config = dict(
    n_layer=9,
    d_model=64,
    n_head=2,
    n_kv_head=2,
    head_dim=32,
    d_mlp=256,
    vocab_size=8192,
    activation='gelu',
    norm='rmsnorm',
    norm_place='pre',
    norm_eps=1e-05,
    positions='alibi',
    qk_norm=False,
    attn_scale=0.177,
    bias='all',
    tie_embeddings=True,
    parallel_block=False,
    init='uniform',
    init_std_qkv=0.0377,
    init_std_o=0.0089,
    init_std_up=0.0377,
    init_std_down=0.00445,
    init_out_by_depth=True,
    optimizer='muon_variant',
    lr=0.00311,
    beta1=0.95,
    weight_decay=0.077,
    lr_head=0.0125,
    grad_clip=1.0,
    warmup_steps=200,
    schedule='wsd',
    decay_fraction=0.698,
    decay_shape='pow',
    final_lr_fraction=0.0,
    batch_tokens=16384,
    seq_len=256,
    doc_mask=True,
    train_tokens=115300000,
    steps=7038,
    dataset='wikipedia_en',
)
Each number is 500 + 40 x the weight over its row's rms, rounded and kept within 0 to 999. Layers, rows and columns count from 0. Numbers have three digits each. The size before them is the row's rms in percent of the matrix's.

# layer 5 MLP up, 256x64, rms 0.132, rows 121-227, columns 0-63
081:479446551497516492595511500504522440444471542509498528440528525477546476496430493499474510498511546523562508525466538461489444489506469513505559544412488525549458518448471500500580512548582594
111:432528534544433504491511437462504550530489525505491505543559527467495521484519533497444489462525580518446503509574504502517538507467488408423492523562575531491459499529422498547441488435475540
089:486495544559482481512486444478532527493499477495489486478481484476539490613473593520650395457505533465552523534510476520490487485497495526491458523484548539529470451488501467516464568523480483
097:553498437446506477575445511500487527497521478508524569476519495501552467543490508487495480568503582527489475430483506472523539483619470509494487538521560495513579485444607472498482551467476507
088:482473433498558521554497547488466501491465493501464513495504478423491586496470454588516504469473543503496544518474490519427526437502516522568446474555460571528558503484479453435571515530445553
101:520507454560453548552533509484541577572499478575505516440492546462525466502467508520491485571470470484458515521537545479485503480478462496481425501535529505541518550490469410581502530474408557
109:456497478554449519479428551506477482492445525490516531507458401496536582535549548518538491562564508519509556505502477549506492524494467508499543571452512501535554477533527546477495432612525505
085:535535516511461532539506392536555529552534417557520491522535443475476534546463455515544488464532568567550477490502519443478549447451538469473545465461494501570514478471440487485530462461521513
096:408489525468478509467516449470513392513453514518511472466492539546522442514510467530581502560556503515507455481499505502536444522497566478392509515492544440492501502524500519528439468424567506
085:518405473573516544463504529481527495498622495494460553531487524510548537456469530443462496530582458489474497518486526497470558471465503483524482478484541509466582516578547568528501536483464457
115:431500541518431507480537537556494390480538526523470536456474562497492527451483556543434521447494492496565445531435473544505503542456511449463440510521499509469491495452454543508514506550482582
098:501510410519465543438536538514489491502544492544462467542545431455523461558516622432452517499565490477489482423486483466471539498496438529441485509480486515541427532481494501468495510476436493
114:452459445503489465521540595477490415519534516508465577504512500469502549517519577463519500462504470544490534541545529560471439446456495503500492498528491505505545541483524509409483549569435572
108:451529563506443510488475473511510552454596511496443468494501536505499461479414461553470536464523518575531521447565497504531461517467476514519491526550584483586482446505465543457504498584488509
093:499500481406493560423501494496493533502470534496568532510516454474536426473492572515501545533584523443520426469476446453478526467475507506471483440520448550532517477505449526420465462473554529
121:463489485522430533441605523534528529559475498463489490512498524453498536504527502554465510514579496485567517566564438482496512483493397542450525440484497539490476475498464442490428503546541471
132:513523509485468466432501552522481537574574536502506462483456531475536469464425476447561547524528585473584533524476457447548524446498507470504556577465557503529499488495465447475534475547511501
095:412456492469480479523453469529448410474473512492393484550474486482477476523446464468479469399516552501504495575522497492406501561462475464486514485502559475464498483509540536489555521505513542
101:509479511400482507524469533504550514522506384473446478423435495415493547529480507490493542540543500477533481471515442452508523479517536462482523485461509481545483544440518456535450483499574578
108:490456477560552555528518528530488499513485537576526544451449535500571561533465504481524509561467530484521570475563501496528515453461523428450432482495537503480403537552457498500495527572523542
097:418455465501543455602484521433500514534432493575549595497492519468542487497488523497524474509550508504495493525533494503434533473489543483560501542410457520449513543458457496551545469490462526
142:428526495556562510471513442430481489498492512526532514495459451482545564439431454494519510508521484488501498439553408501567528481474478470452459514487502509469474509442504517454559600580485478
088:459487435493501533530468493509598555457533525549443492486473512511454472524447541463554486543580535560477480507465435424487488597469526591492513474486546507500536488515465457551479480479510485
083:547532551525461541452529528479516486486482455549518475437542480458551547470565544540496535441509482394552506523501519487507532450431479468440421499507510493587513431546525483481523494470452526
086:516556525558500494486495538517518468497514407515512446459429529504495481499497491492556530565577454500513450487504510562517584544460515549427478551489536549534514513592558471505551556533467520
088:474510504484509524452532477414482484554451510536502486393464520522524435468448573505473485495469479450506475457501388553501502568493550449461547506536570528513503538525495525519437454476464513
099:504433453524526494520450509422501404466531499488489526509536495434529596479412497530516510478512474502515418538542569489496535495455500506488473433592495469449489475533447486529532529512492447
102:483557467505461536520520498510503521529479509538537492497511495546550559542503532541559535525596484484608453523499529508447515528551518531543495433466519478565485455469425466423519570475487563
113:430488410608474518495470469491467524474492496514451432491452541514554468541480516527511437434536474507519491568475468463473530484486465457414554508440454517514538530475441544551463479506481492
098:480461530531491491450478540521470542552498476553545408510567512451496486511431467489494441471428487426470496541521510454439525502464498473510582471452543469538507472510458575561487531542452549
095:465460475545511525449498512573463549546568476557479565523505519558448488541570502483473504523552508600573477521522501511509479484524452517542578566519533481481502532518525422426524506465518511
088:453437538559441494524526498475555503508453416544480531446492448537458524468570555498429509523477494493562524513527527472496479461507444488473571564484491516611467523462528457548519487518467470
092:453481557545427512524488478437487513501490491493488509539546561544544523502417481516540520459504581513581528531505540531544580542524498578497562544439518482490538516546430450474443524506495494
091:488490499465484530543571541504468488473471438515518538416516555488480458474493506457461520480471549520587507416445478548562473509514485478551561544419518568537533536499579504482529536529542480
104:415488461528563541534493500449475492558417513555447539429480482501476531463456415528497509517500518551507497519517508538493487534600529472448491494448568501556522520430476537500505575497528510
111:544474485529520474481541486496549524494530488476503605508506492428413532547410490561568514569537486532510503467446470443500499515469482443461438502464561484442490521472486506429459468530490549
121:438426450562464452503543499483489569573498456515466545560492507536501469535518495408482565452448514541575467461518464543466521550486474508456455544483464512517468499448426516535496524497475460
108:480578534500500501570437506507444508495555534551461458486542465438468513431460451447487556465515489520517498456557460494515516596514408451431510506475536495506530549488428548512520485510478487
102:387497449468449441579580526477438496495468443560530554497502499501491458508435469503485518520417534476502525526433540517408474522506466499510485503496542475515584528479515480508455475481508516
131:492570491586489467439513519443467474520500466479502451507539497454496463465474510535584473507488562508512493476516412588490536558473471410511470422467553541509476503479519501441472459488477556
129:526540456464479513520519533478540485584492463597479475469483416549506554518537540506446490487491569547471494488543484532572530460494500418488499527517541568505481582457523442479480538459447515
102:520456499543491502504524506559523527514534632479492477448536422539557573529514489472517462483515522539590515504560420559487477499442491426473515520466500510514496461531495572516555505540506494
116:506522517541408488475585445483499519559535503530526456462459470528487438578573485492425531502515549509557478470540427486466524510471482553492468568468532499564486495501451481478443435482469484
105:580477512546440531491501505461597536544498511463482438443516519465476574545507529399451510479521531491495526476475448488442473472477538525528431484502558502532538445472455476433472481521442481
087:499497432510529560519485433538542539551482461489531481540493439472513495454473512423420483461541476492482445521538477381486525528457481538450467415575481542509499493528454469542513522496472480
094:455561500470500463445518540523501513531447470589503460451499513507507408507514488529595498538443500466483520500442452535504459517565506522461498489490491501529497522480536434510475544596453598
112:493498510557512515569496452443477421510486546514509541540488476451431563510397458479513507539486547556457494442519419521536534490527503492503486520494512504486507487487410577429506466521480430
101:565473518566490531474530470514523505548510458477501546432483441483453493531499524458512450516529511590518550406469538489496487473496469470482455514453577516508468447501440585440489556557471541
096:525494484510525507457566482469489609552498497513576472474512460503514457497470568466448485547492432501444520413477390493461531490467533486538469524553518471568519512489558451458515483524532507
115:512459535533504553521486478446557488524501486550466585475515473554467499490492450446443482518560525455549491411459478494541490491471474491460460568483482530536533495474488435442499545620552496
084:485474627499499513447544560554545488459549556489438556516487527524526466486394525471502478484539511559485495467505542486479500484509509496494490532511501481504553495483394445519483401534479509
093:460442518530518446622459543569499556521457477539490500495477488445478572477472528561486500533492539489486507495468530452537506450425457512473476529514476592508518493401501478494496455462503451
110:433498467550541478466477500507479446523485504544528465433517498538464605437586521450486507524524522503457457490497454526501478511451517528503512451516508490543489516404507602472520482590452496
091:456560488462494444527513478510504565526455555500525440471440441460533469544510443477503495505468518496506472465518459472568433593406504484483527509527556566517559413475536521491507508541483523
109:522498459558480462569469439497519520481549457471572439505557468470613449451465503500588528497458469513470514453551472465537555559486524535492515470441562474483475522518502490539509510460469459
085:568473489547462560468476505453504568469530467474513524486521564596551439486543571552475530564494502580462476485438431505487551478497531490540449470494547525473490518573517452496519518521496533
099:481513465464451533432500494520443595467505489443467474498507530527499482506447414468565522517485483510462483483453464509507510539491531461447414454561576514527501458528552420457463569507493531
118:438541547508543505538508485450524476533455534550496540492467444598498471530529532468465479565501543462488528506468440485453502442490512460469560534528502555597516492476465452465492531531407554
091:521527494458441527491542464489505541533568518554555539503502526478465469461564538508486553551501478525483470461524531494542523549501499522431423463555429498516473547485438464624483504529430507
098:507493499514442519475521480532597416485493466488475500459512517488493455531479548481571477517498526591436504444502478490512493575428463515478437489504499385479517430460482526469509491530455563
092:545515474510503533495494512440510496477544447502604557502541522541478549505464493544483527575572487521470480437510481499596503468527578528535550486485505504555531529493470443502533485443511393
082:553489616536471544449544484421497502473477504516471504464470496464468551596557516471516508482522473500494473417496491511489581518511465503479482564426472464552507542440442472553529494489481530
120:544457449515454563496475474544537510516553519580464483517491441516394431562478470451458502462481528488505443504496498508520508530513557497494528536508583495577467528462449459491529506564490427
086:531498546457495497475467469506513515461461489520490531440472510470541477565435464535524496506488572510499455568450534439576453575487557474508516457415537528441519474539546529551530530565508563
100:501551417589526497573454497447512572469525495521486483524419503529463516515473528494537499505536482548497514479433456503508468492504474489478511471448544495455467537499506489443430625575517514
091:470487522538434477459516401467523488519467440480501524434450461436503522556458474530479489451491459518479521474427467473530523503491470550499485504405554450474527496571505544459473470484403525
079:529442514449505515404540529522475525462517435510511574531398469466579536507502480520428498493445494513450518490513450478568480406469511449457470453543558494511515495469492481515476476477451492
091:520476448542507467504500521465492464597453478582562517479483521464542402483483521443462411557427534488463479487502441497483541470524517489504542521552462517462498470541484502532578503517483568
095:557460524496509538526478569478489559538574424556459560556451469539478502560489501483516517532454486528553502526499444576503466479465551440510574490560513485580510565525469479475526470494466519
090:457446531453485521491534512531497471496463539477520454519481486468469485410495551442441493447492554457550482513486426492460439560465392443425484457561503523509510507500500541543477538512480567
090:459473466525430484569443490488498499488481463532399535497531517447510563500511463465480502437504563528548487517494570515433498496538461448433459461514499568483545514504498462530565567544436520
082:455549513546501529511474411486523492491534513581477526404533463494556508511436515509572469507520463513414565529453506511501568541512539466474443488562541510532507563513495496446520438530534507
115:501536516492429543481516513508497561415529533498482461424504457543504512527445556480483546546543560485534557418459550484507517438482526435431459526487528532547513490498512464434514468544432531
107:499479554484478477538441548450493455477521559579462495473442558534504484604528515497504502497551474541541457512523561612531507512517569457454520565495528488475431504449479518494516521471490541
116:578516402497452519501544538445443455489537510509466502463472472550504477550489526549621497517544473521533545488473535464530512481446423488499501461463522487485521524498458537519420508539510579
091:556493514545503555541429502418516450501462531462554486522471520613557517513498489466418477551555450496520538466410484472522508490507536454473468494441518466536491544428496469534519498484460501
091:535563460534484470519511561500502542505446534548458485474439487569465506529552466533537447548541489625535484439532508502503456488521441459525443510450560493522476472524472432532460471514463462
095:507535397508506468522501544481408547536463515516489555460467487519562589488419463475479450536525525504529483438446463482494481459514491432500503567439489555536492453512480474497511544570521508
099:502474498549442525573413488451563546487482496502496429545515533418555487524474596536487505517492485516525542452492518519500451545485458440479529563571564476462496498540547497534490453515522549
092:514485520516506508473535460528503471485397484579489514449493493480531500490570583537521472512433557538544430543484523458495515542484465517468467564495432561487531563543507476537518443565458549
104:516542544585464493497511516512542596423509520525451513542474452482505560478549512537447545519442491484537468451538426510548498499446548495519551496448515457486496508423474491514500417551512554
088:514489495491474479542484441450517505494536455484590529478436514533469522507395425456545480579512472585479430493533439518531512523481565557462524474506486527469496494573496438507524515547508491
103:465502514506544577506472509426436429541494474513526486585448531537559522438525473523526442472510528486542491469454470448521536554439538486471442545523524480511498482397498482478491527559452540
101:467532493513472448557533496437496499417601578529524506542502522514576526455455442487507473582598490457565463511504458515515548505539479499483533498483466495445530512473509495426463486525477506
092:508528448485507475475537514515501568450558460535431545460488490376534442501450513511520482487446552524484435486487483501537527519473474511515517524555442604449534501577532515512486499525519565
104:464518452500479521493474501534466483471566499525487559492511556528452428506519523575414519532572600552535477493522530580464497463514490466522548459448542431537525538474513510427481482537514525
095:543512500493458498541551479456498478456484528513483514501394511452534468406525470499462523515490488443487438489525475590503509513447511452441522474468537525550488407418467540453501475570508470
091:440458526507559493497489546460524534480462460494513438390495495554509509489462482547467523493505468452477476529451445523511461530489506551488553507531546580550465486472546361457509510495472525
095:451436446438466468502521501513432481571450477533439575503500463533460491469478534504569532496505548506495507444472533524531531434448467463473467506522465440515572527510537405479501539528531556
085:553536517508467533481514463543552496540548548576546557519474534499531506512500578444494485548483537557438516462521517454470493460470504535529496509489562443505561591494417513550469504575454521
087:519456482522526507483494475457474492549493442451531535463540479465578469479443508519464477449461577483465464520457409466476545454460537487586505483497524481510512450500533477381552502554543496
113:521520470486421519555537603485466479498510506530507428527459566497497530581495512459505467535464488470560502514530447556434538453551463427482477465474532471503522419479501534477429485498503555
117:460550432527455425511467524507522529518452427553496507553497569491542502473456616530470548538480503468529476520443568495580473471509426438492496496531513459449506478479502478479488521549505466
103:553513444576479498510568488485503507543461515470492514504503523556519477477407502543477461510473520581523577564504503491502528510525505469390489520526556511484511429496427483452499564475516582
124:498519447534442513473604483422540478478510533513502456493440488530484552502452442446514484488501500491549447529462471482417485529552536548458483473529494509516423509469441511492495582591489534
135:508440597513415512543556576462508517528444513495453535427510547456505548497488502546529465511424507543584502486499495508551566493443499475438467557467512518508482524505467520547487518503493434
091:481470535453454527494490505484482536458451554468482461463537453508475547482478527503480571454595482472516486467502531462496515529448488508487360483479527523565448468443470449424505476463453463
075:509481550595493475503510427585527516436499478538524519523516412538548444516536531545487452507529525492500463525486554533509477506490530510559502504455573472547533439488468478586493581485552507
101:529484501491559577494530497460510492532456493487500560460517534459482586486487472485522458568463532565501522514503374503426565504474554502454536479518525462579542454502436518542513499509461526
090:546485426532517482548457444493475459544498484501540503393468462513524559547496495474464543534526506461394489487473517502501477432464462543508475554430505452532543556493457462492458466574513532
059:433493596505499464492494486524437519558524489473503492524588468475525506517464575550465437453526477524608506444528510511509531520530548472488441467511512484505515406467432523457554524503506479
093:526461516524511495434492474520419523531454504508494560448525549497455474518499504495440482455499464575596506529580419526399527485502498472462544527430514573518504532505486490474443487493470536
112:502587500605528494497504429476573545554497544505511450487480576493542487510486545475539486496554552498483494530528476512510524434481503496466453515472476452442467485405440466501487514539457582
108:509506376504504411502504503484496444442482550534512473450495489454493503617453471482462544448518489535500463482489515491485553464548527474553489485469528463475455453509452573496513464532429466
093:486488516459459510524485554479524527491434475515463514497532496517571551506425513511518548516501489474511439488508560522559597505510494466503437517561527475471530543414509443531399457451532431
101:494453453498529515521546506441488552567514482493564542476519496531493478446470529607507533502437586553488470485463433461468500513511527409519450501506567454516492499515460537513477493521423435
088:426472504520487560478452519439494541510525523522477426479451545455569514523450478518531482518498473529490451476485496472542620467500501435451459579521501430503517598472521469480509481522455496
# layer 5 MLP down (transposed), 256x64, rms 0.13, rows 121-227, columns 0-63
094:546542556493483457597507391523537551461533473429540434474530528463438556432534526510546542514468512531492486546480465486482449511466525525541511506461558431502463494515552472518477513519509458
110:565501501542581454465458547539535495518515465527475468489443441421522528570506487517514501525588438501524501501500468458548501488490517505557501380468479526456484509487561577521441513501491534
107:471542458443502493472514499517466517490492486451462457475523518546374506418528479520427536531501472471478508483469500505488496532519515516521494484469478531440510482482495556586438377482497587
121:485482555512554517530581554524515500430481509419511490450516489479485486489513448526502472413556416493498494534508464529524484448441515483523538465536481507507506504526417517631516516440523477
073:543483523487547461503465525494625535586544499494482492490514504585508453469518521450458447501462498495505533517534496477460502558493503513480563531409558469473519520484538538485399446450519487
120:552532533451558441485502489511528471507539460433556484574521548553497519479424488487554447500468479517518445480506545520586440547470517514545557511535504530511560520518503435473518441412475500
116:522538506517484454495481415499456534455569511581603533466535579500511545490499458498471428426514498493396551491503537504532512504453473490483466500503482540492449451508547480455520451488452488
096:521458460508533497484419461577564428508545546480470506503510571521488540476508543524485471535414468520504509478471479486424416474530587448533472486549522495467533480578492495475468501463467453
072:548519498520476443509546565617555565485476534488521494483540492480482443571528486418542478456510519527481502532519530503452484498537448519555552531417572498474480524476503470515455509424507454
085:539532492532469431505497430493477546496494546492524415471552500513564447545553478468545455485436498579505535557532484427464441523521525474503557554476459480510482491421494458480470489528539567
111:506447496489535517461511595537510467504492510535521618460562489567557473465532503505558522524589467531481510500493501514494542466534475527541521513467420509490490505576536546484499597499558490
087:509540535482424481550545485518504562507509603506567505546499474563482552474478468546520519493428516488529564545505544457495480495475510573515524480493552469429555487414485493508447499449480564
105:466507479495533568507564545437519401472509462512491476508511475472515466554561512466493463503447436530550471525596534528475475512522523568482544504523537549472572496496551523471475559532542575
112:525529541440524541452502499522502504455488526491538535522527462533463476520497528445525505452463495509436533427510475498496566435589506452469479582449511518442468386536523464459495549463498443
085:543459492505480501502463513526606507555554463479461457482454442529495501458503521492520489427416557464494571505513581551430536478460502483547486571448555495515516482550526505499534508517457439
094:577478442526504502468465476531541474521440474518537493529524431524580473496550462470510443531533530494497554434462512440475531516488559512515469496444503551489605515492549504434534572457455474
142:589464499517469517518539443567532523549456532530506510534539474480535508506463443521516529475486521498458504503432522434561543454509597443442471501475447457571499530507525505565555551486489442
074:568510503509474443482523528545523543525489552512459438500567513499566421550544551450452524506473458481475570461507522505427501526472466446557517563506546535477603502474481519482494487452473453
091:496431472478505479427448494470542505604483448482425450528491492574437469472515564478489475544478542504519501487539509489425481521497519534505485535472448460533470486511579491435584465521520549
113:454507428507543453493521479402527484528539515487479518498435455542491491486454441505499464535490458428413515499514465521484527502501567541450470504500455473538395472514527533432525436566518508
104:582524502460505502462561428580474550442493454487545471544577509526491427545512472478464494440498465573454461501516511477557491530524525484413530527514581495537524458548521495482460528498499480
133:437460492518518513557527497459490480573513497527490536467404496515510584503475493502544466556515550459535499498418513529534511480463500448453405489486433475481511433534494450439499445578503515
101:527570525494521474458530464478473519516508510481510474493572529471555556491564439544500532493513413424483511551510476493496520448603449428575524481483476481470517439474497584496497520534553508
095:500552565407414524538480533519535542454579496483515497510463544538459498434516453479560527494504460570562486562539565464518419532481510490489586516510456524475509516517498496534486479472538502
088:473527520475504503511438429445528555498531542454496522601427464497473552555473453515480497469426487563536509518525514479527456497500482476495504479539491459505449473415461468429416522490561534
092:496547481505468512551485482465474543452546526492430538553581567493444447541438502491463499484574444515505502564526572498524626488484473494561502468546459498480534512518488518542516470462469522
074:500534472469502526438482507545530548541506508491484526451434555525522481470556498490500435526435573522555488483535492488416504520579526452525544502437511477446442557431493528419430471501509488
094:482536453511510491506481516433534527447440464442478484568559575562450548494485514545454522549509521458522491538441457499515526522506486548508547567516479376437519489538510567479500460486510488
139:546594479394465528542437448516485529478460486525441464532459548515493491508539457473476513498449432574476470512504489484527536498513448458478560483608489539514510512470432472532515526471504538
101:465490518498511528463413514601403557495532551498516479460510551482532451531513479530497504530503441526487513517483534505483529458434553455557573466485467546505497526584450511528566485557515536
077:467461455462502520502470518441530498498440484462523482455460522509534527555475574442434520495414505461512461477446435464537454540480501469487435500503488503497593512398425571494508508485494511
104:475521407487504562560454456563590545519491522499508474495552515492505478474568470495433472449449477521526485511511500519444495552455537441419535516550506510454503601496533454497507518477551488
128:538542476527503449513448478548542479446524555480491582457545520496506450544498482534469497489560480510429557527469574543509481504556491548550509489465507504567496447555465481510550408413491519
081:436430436506501480538466539480567487576526509473481520508443453525451508472498530453544508540456555485440516492542515466431544570516509526439502535403476461522484515424486552501484450512470471
107:637474516464502513455486500524480501485529480479513424561496531486496482498506543473479520513482440505506462453390524541490492427499431505557460512507509526438545520510477519508554427553459556
109:499464492485611553519493502456530452477489505540454536489431472506473487487546542448466530520511458468558498515448495534447516555576572492503532488566510514572409495561452552497461493498514532
120:576551499463506482535590479430488466495523538463443514411522558484435520528479466432510423499507449524464467530498549469515456471525487511508516522511537513560437539528475428477504486503461574
128:497579464578493564538565565558556532473457529481505558518576507562525496466524569506497460501552443520465493483486515526512525482541476544490490526489491539549567469489530570552500509457510577
098:591522504522557519469560436526499489453502479459482434439495493440479459552537498500444501479473439503506411460446521518469516428530528477483541458427462504565568531483511474519504523486519431
141:556532477517537490457502509584482481450530567514457479526539505491534528546479556508497559579529509514438520525496510513515539476558504611537532561526545434493539560548432498451521465489476545
129:494447534474497506539430518520457469543508559563494483490549481488539523505585524530489497559479501528462572490483548426499502504517498564497433474532465525390436471498503524466550508418440524
106:451549551489517525485483551524583561490558441495513486546442494516549507555490514534500481545501529422510453493475525497597464471535468473482430453499443516459469547494444396506515504470527483
151:517516526432503474521578480512459477486458395434517497525541495554503468547520488466467485456482516554507487536456464512426522510506497554522450560564560514513502585530427580520479484503467536
120:518599523517521531444540513531489478491538490587530386494503508516422486515516513478491507501557434562491527547488468460474552487568497518512546456522493528478556482449575498475478527533515575
074:513506514461523448469594531536566531468519485472473435492556533506502512474531514497514539484515462536569499489529487494561469514513444466582556571403547467445573514476576531496491506485474463
080:508481529536443427544480592546585541547492467521484487501506506560504425535505488421477476426497457488534497510563533495462466541494456504500589460474524528504506470473526511570448501445480456
106:451543481462503534443463501489455585502532428552532493438427468553526456517504477576477503429574456470549468496507530486477532464490503487443528516459467526511494520569599455505502505527514540
107:506470516535547518493470507446431517498515492484515484454506538516539485494510460408516470428470426445486501414619512526494463512553500488501458501516441465513509418508431502564503490433484461
111:505543555486543478538484519521543440472536520516467510499537520484517476535460489520549485475551531517573475566493587480479463472504450501515510475418530466456384525555479543583451544485488560
120:446528537473488541473470371469403526423491545483518484504480473452529519546491495520548492500537523482449538452498519501540500510521525540493468494552465532428588521586449517464495484487467534
089:475522531461605567435462518457530536514510466496474472511503494496426562455527497607484588458472444477525529466526473503484526497536538576504503504519474487487502464530515452503490482592558479
095:567533480515541516402486498518487458459532492488540454472511541536487508563523455497523492416569437514538543459549452492487463510603538555529556497477520466477530457520490533556472557498455542
117:397501538502528534479542489462458576479485466499432463538433485445478457517380454472533458475515485465531532455458481478504465519563493487511462546554502456445520502496490476558533465524495440
106:505500446432457460472515495520508436452425404515532456527578577508520501462484467499484477445538463500471523473491533465585447469558453570572534502477474493518568498542530506514473477512511504
106:514543542454491521561454467575482526456526515554559509438463482438539442491485442500508473480582490528465558505583560492442494508455580558514492505512506546486503495514531489557551558457530495
098:574584536481514499523502517565557524479527509492492456524537460479506429495476461429536502471499451517480494535443575549528503441538489444499513511494535529461526477512568430549492463409465431
083:509496503527504432559512513553591524562512508528500493451465488505522456524515528460470450476509488503519513515564509482500446503535427535581626495427490452506568542437508510520508514440521465
108:649449493576470511478489512486452451493499468529444410494485486489543511552530490502520499555517515503484495487466525508500576539497511504521458533480503404531499464562517522436492524577537489
070:522461560493464504536477552513596558525494552507492530467501455518511481523461505506479513458517495489544513603542524481441540512537506440502597527474597474447492467483540505486436510461474424
110:512534538417474561501490534518450522502448510466513448488510539485543498424465475466524456429460488499434487496511509518505470563501506481449450571490476509406504523514535562601481474420492465
067:509505552471453475536518513510583597504547496509517517543470498527536511480517498450564460471465491511538556561573511468481507542517466453554524488420577465455477551490575487467410511473500494
085:448475475470537473478521512529555528523530503514447489548546495563440522452493483508431507468531469576553550565494540609507417533533505516501544457517472422530486473517541564509465525490540538
112:520445498510505513442475509547449489478526457506489427407498508520592559455506477452512555501534498513474498502527527518458521479496492538542495480543546469428553536441476532548562437438578550
078:548541537462485492509591530515547590511522550448509479448528458503511455472509481481476509511510488543480469561545525494444462465596476496522556531431547426497428524494567508503446498443513498
087:526519503503477572453540530420557444550493528493458502408506509434457535485525534487418468522482486453502486455545519472499532468548518535519454505524440468486469400506543533521438492472537563
087:459500496503526627452533472526509411454504479484495546455498540515496480443538502540482493495537433564491503483468504540510477490512525399474539459484415475471436444458531435523547476489491506
091:523574491462580509461499515510553496517543480459457489391467538515416498479532514511481533530533509417500549451550515465418473548592494554513479473468458509492485484538528557461497515481498531
094:477465476491384416515476552486568458468520500477490527508603583475446525524553505529448492477512404488465508531548534490502525480544526507499525509512564491502455510495508496466435499465503433
100:564520517475492431470477549535403489474472513503546463451532519420472452479503462465472492469452532477501544422499585517539531493506521518573553546487527537496571575483530501522547444481507467
112:489590534474517439577525498526504416418541545479543491488554572528507499559507492462473527510565435520457508499482452468460448464547476487547553536466506475515567453521530465508518442508528521
110:475481499541456529501515545516555527514494450477488450467508529396390448519535506549450472507503498547412498500456540456570473415543417526523497494527526479506461479455477510526498454471515464
099:503587471465569568464465419459476487468569461477488520509444494566402550506514493498474461503538481445545516460476495580580468535523514516537467528519446522473470500534474493495491506549549521
121:524495543496462469467476447461438443514464478500524487444521440535560518491493428500572421498549448502437471458555494449505469512530504580478535511532463534417576445517461508507512496533548481
076:537444520497437503523480599535535541551530488467521434551520473536507475526503513497542469523423550522532566501588497488446541541459451518486560502497531509465614507454502542484467469533515505
128:474556498563479491512506433498486445494467514461429473400469473427409494527482490508496457505496478551495529496395497490470542491606571481538528510473520468484492508465514506538452459523471465
084:500497488484493444462544538597565579500561509550498527458502517451456456478532453437527515497460559472463456505539529528420500439513489535546554559488522538479520461603493514480495522499535481
104:510479539466453574473473456553456507480518500506566445521599523449490544505487503469466474487541493439518521511415529540495476521446552520493550491534519566432495593466556522525553526531542496
103:521509557481411544468501444467533529463564530572482497518428523473516577488489541498526492494512483417504555527477509503498519511447467554427408532538500527553489499557447489499530428456507522
105:570509515449570477474492478601503532502516499466460473456449537535475490439450457501527473464541540497505507471498545519555477460504533525454451518440428520465569520560582574499563510494523510
090:452468492457436513519541503524484478439513538478465487514501451515473442477454414467500414493449562452479525533568502482505448511482486560484541560436566533509414461498479511531449498429498471
110:482495434482432502456428488428465554500515497484548462546549500489490564563514500466451574530453475480423463510533464518463504515550519442483528513456465439516438568509570521460494512457477466
081:492515466514576497459494530538569497589537484496402474486587474507493545493543504515426527485516531393556568444491500483457494525526462524536460483474455509497486464491538539432457474496517490
105:484507513460556505461478487493515627500544436556530538434458479541533555524464544520494559526482596486463545495532514462465519543498514552474475495491431523499461545574520507452486447539504537
094:459415428527514484384501489510516476548433483512485487519480449472481537578565562500497543485468472518496523484469514495475448454544493508528461532474533516613451513550493507452523479544507447
072:466472473482486499542461537502555468579504505488512456493511523603451462463537507480487470488555455472508550530596514501478509507549520492535513497400575393480513494465521516510434484487460451
093:496499540501557509536548472512544548505430505456520517568575478563536556482452527446524509569481533544511555507475451521536451504414523458498463513496417547484465439494460479556518554463516472
100:484535483526558557457521521443490513514525435533474572473485528475450564499511488542495530542527459560422501495508586522420516516503561527511508520545458442460495489523580457512413543482470527
079:524502558493470434516542496557557535525477592468462514547554550568543433541539509451475520487487488531538497529509524509468483469526479482595534541472538480392529503505480548483483498461509423
109:504563521474542457568558480498537502448493602481538479486456534500457510489530504504523470425502514489492498507446474469556477495468531484457522448409416556531465488587541493582507502493498451
111:555490497512470480446516461593542492563497503492488442514583519608399460518498491530498479479513467498531543452513469550467499489467465507544500505568481449434539464568542450514489472505471471
082:539484536480449516452528505549507464532553496526439590498489498529507570572565453466520480433512443512530505505519525503509482556581518544448499498445461538529426533489477463466445561483443461
092:509459490578489436514508529484445477499590517505511483547499562569495489535569460572507500442504496539480523581463518548486463496558515464491460567547503420519500470514511524463496436485445437
104:543463526467523556473500474516512509518514552514508465508502382535481524458469457452548494494513546540486495458526451542443527570439570574475572488499519539483558556475451520564479460454540493
115:555485425494500537561450473506468441513512537530439543491483546466502534441572517462537472527530462444472407544493494562463510499548527557547545528532488440549441448498504510466534458449497480
128:493478531495475515462502551458509484543470432500550559462459524446529516461558435580433435489454497520509534555534496456443516508441488519474434511517491419549407496490506513503495479517420489
136:482552527487543487568550494469470514516514493549408506486564512500512509461513502445431484522537466548514442557488499587502428472476430479522506515522474485494388458543490462534509459467488575
090:537482462541489466513505522624548461554510455581552487488487463492571416510525469507476443538470507529439527565515497503512494537528516509530589530517515515432529502523564546562520506521495501
090:451525479481524624481478481515514490545557432478410540499475521522453535449494479547487528504522513422523549510535529481509443530517525513504493463537441404427503474585535517471527498489513514
111:563497462468419507447453477487532441502540508531463519437540516489435477449503543520451448432434482444524518496473584498517504464533443565565508467455412472487456501532488477512493530544488514
076:422503439517519531484516509450450561543522493471477477543458471493506507504520504463537499560465496443511525446490488522419489591532564494438462467540444506461437458509543486507485466471619493
063:504547484453587519460479497545524519507544501419497468488549553503385499455566492536509468518496494465464575512500549508471455525556521526609570492492457484493522492549552513507557488526511501
089:437446513484582458477548447549553465589532533472511473471514484469522552440478478517565521496496513468474579499462462503485519535425556502491455566476522518502486487541528497490530390513525463
099:454381567454514487539535502495445525479535481493502481535419493466547467407532551458528431532468557476513523502518514504580506536470489507506546491592523503507508473513508496482494472456463578
093:466528519497482568488548523475469479504459411499538472518478477454514448462553503502567477491492499485500484413539534467550538541493495474533556418514502537496581604518577455483480546453470487
083:516564439485557492515522393458553562548513546445438530505522512523475527489490461468533500542521523522522496530474552510433472481536470461505497518493486544530402459576518471515447452451442462
112:538581545473511492441470484495494451544487506512467554473440513468498537622471425442532456527531473482533504540469485554436527502476502528491512526475475517593494509491452547494494467491485602
099:508562510455549577465495495465498440582465483498502591494500472480464479440490464511469508480548482496546521509516469474474402555461510542528487413541467534542423495489467490482515533486577555